config.toml
n_layer = 9
rope_base = 10000.0
qk_norm = true
init_std_o = 0.0
init_std_up = 0.0536
lr_mult_o = 1.17
warmup_steps = 38
decay_shape = "linear"
batch_tokens = [16384, 32768, 49152]
Each number is 500 + 50 x the weight over its row's rms, rounded and kept within 0 to 999. Layers, rows and columns count from 0. Numbers have three digits each. The size before them is the row's rms in percent of the matrix's.

# layer 5 MLP up, 192x64, rms 0.224, rows 167-191, columns 0-31
096:551463525449444503545463475559496518440495447469504476544419503544381558433556520438501536450539
138:487432477574437520504425573370574462424461493451522565395440499416463534536441575529537466531447
093:548532466462514542576434465478493520487467456450440498558605488511563446460498407538482442472471
104:489542486422584596456489507557564507494414519444496503478605487503508493504482427476527478504585
086:480508543489446436441457529529508450544463429442488467485464573498518441482543498510593372612495
100:603518455469483476473538498526507498480444549598457496485473443516416395479552537419543552463493
122:488553493443464543481470564509500412421504459492466431535512547539501543558471574516513511497436
106:473532454529538429420487431483501558565567520565465547492433536544491484480481529464484396418485
112:564513542537550460424422409492545567494498493492494500506515504485407486446428554529444426514609
102:668579495531471483529514533493412489467484518511472488459412530476522528574552604384505463525565
093:543573490566561530485562545552614511510513524501575475470505455404541511513390581506404499439527
099:441405540569486476496505446476434531500496556490529503506483472506459457605454599501472565522486
108:511512509467456397535538569455464413509523469433510552515517460449522579531491495453459562498488
101:489497559650455485368512514492542473553557447478539513428403590463450540502552530527526546453526
090:465542474594528444517455522586558512484463472524446481466480374564488578520506497570510435451506
089:536444476513510529509495518549480437522456535536455456542505469422512459523456506543538474543510
085:495526413560451575473388514436559470519493422502488494490466491423482438542536530411507504548599
109:458477438542473560562476508488448530477478505474557430451542525529512509470435496462536531536539
100:365538385470536539444482465447549489509415492497546491567536430548508550531623511445510544512531
093:548482538551483437384422437529499612569495524472537455448539457525546460503427523516494459510504
109:459477476584569453478482478540532514467540508465447501479537424525539510496612549512613490443538
096:537512500490527541522471528434488447418540589543458428625534561477427554523447525514449553500474
106:516501549493544452503573510460460553463447557480466527386496597510441537571478585506513539458520
089:459605498478469401527591541632613420470456422445528573490404418515506497445491527526500546552494
105:511503523468409428480592642497558472524564519427449445493442446474483578552489580446492413565489
# layer 5 MLP down (transposed), 192x64, rms 0.202, rows 167-191, columns 0-31
099:496476463398421496491471547550542483540491555390463552486492519511521560630399484554461566461494
132:434534489561385483556452499508558501461507506468519561407504433436431419562514481456560383558494
095:568478443432471609517503563530488429556474549575384473512514507410461427547425529500606478525545
100:506476527517494564523497444451512558469439581536371476424489488516479530496486571428522521527484
091:512581461464510493538493375450550506553466579461486532390460489490439535591475456445538562503558
091:480542437473540404484512566548504514608422512476508527552490543433493513485416564479452399427437
107:385516427452567542426520514513504424504444481553483506520438454490604529588484630534536512509587
099:548488517478541510551471458562460484584614464361521534504539512436433493450475443530563485532546
106:525557453553562489384519503490447554548488557504546461423570520546501483439375496513449545548592
104:542608494425459620451458480516470478598543475505561514567537459580540464439513502548481520453529
101:506569515479513457474487507506558396647496474469522498593490472521504450504426593471651430523513
091:481499572497388565525429463471519453503471490438438458443445493512526472522458504427551503492459
105:561486530513569424514519554483452478478537547447469492574557531399525494496492520459436446612460
105:578506469499516559522496550547534446509588498483422481503487463451475474542572586439523520434452
089:537449558542539568450549538505468409564504433519487568574500520557527509462480436568396533491568
091:460524490477542571501466569517431562485442499446438504604507541561535490438541508523420518419542
084:474513554502539496448580476444463504470501474508505558444593529498429496578538447392551479532515
104:434443555419499451570522506523532492500506441584484548511450399576485506509556475509607552402496
096:448610492491543550480429428441454529595497558487530544546473510544468520492526534493418511402544
095:505613540394468543451456435489467566468494476549549523509580507451516466456493539469536530441514
097:463525437503640548519465511590535540515486463516467504515501514599473483504530540563569553460478
096:477542468484602508485493511504498522395515444574510500451555469456516504569522508511520505525527
097:441510472552605498406518445513490493478484425570438534410630432502474493452488583478509452529520
098:511536574464569573516423486498611491505546456507531447414511553443481441519562517460491572528595
103:419479460495605416490522586473468490582456505471459485524477447509518521416551562535454437437495
# layer 5 MLP gate, 192x64, rms 0.216, rows 168-191, columns 0-31
124:549523423528512488508461556446517481510530521463459460481531427490371473574528519597523458475568
106:538502500516579480493461432513444529432357514598450525551433418504507449520500459466519443524563
103:445475463479523550407404467524421432436475447505484411501504479512535464469607444575431516586527
084:430443526534519424439439585527474490423524562530550513478549509551413526519481545568479464570456
103:569459497459541451513625524564464527548526521414496510446484533555555571487522536510487493555487
111:610501497471551454467480383484509515550493492460487470462429408488436483541572521459496524554522
102:507471488463555479398384461470512473515409504484551453489510475469578384537468468465376535430527
113:486411478478488479469462446554473516440485516470442559552566421427477463610656488425479523463502
096:471526455562553531591521466488458376590499479460480462444506459506463541451463470444558514398455
091:554458508436487500585454540522414458485459510509474512536605545437482508458528490483476505476490
084:492547491393497433411493497450545480545570543494549611497449495571558558557486532602446486536525
082:530502470405541547461524444477503445563489557528489400491409525668517437554573483548469546434523
099:600460561440559453481487608527463468417601534476476551445560493512456487534477506449474511532463
081:598485395505479482463481491483441554562430515432478502477560653484552468493506530532403430422543
090:460563478454457389517482607451556445503512522493504499409475431491502489531488552516489593517518
106:483502540501491482441512457444546510571454517536529462596498470554540508534541434504523530488432
112:470487548610534525461420473560502539461505563383502532550456482563514472444433440575498427478593
094:601579619505460464432477529512511435458459518466463505539483538579503499505526555559435535509514
092:449588535613570405483499527410476460535435415478491424442426501547489613471462485558480487426479
114:498536530453450487374398470420559495569438522503504469538481498472454524506465466481508467523540
096:514515472519483469556481538421484434558453482404574528469547481532521428524428412456465442435457
117:478498435464493527403515487569517470564477376461467510546513470532558448522500469523470484552419
093:370530408497474463553471509552529471438408491449468509475518513580433467546463475549551480546484
119:454438492464525554511430374511468526527537413506412461504499427499557434543512493478528445582504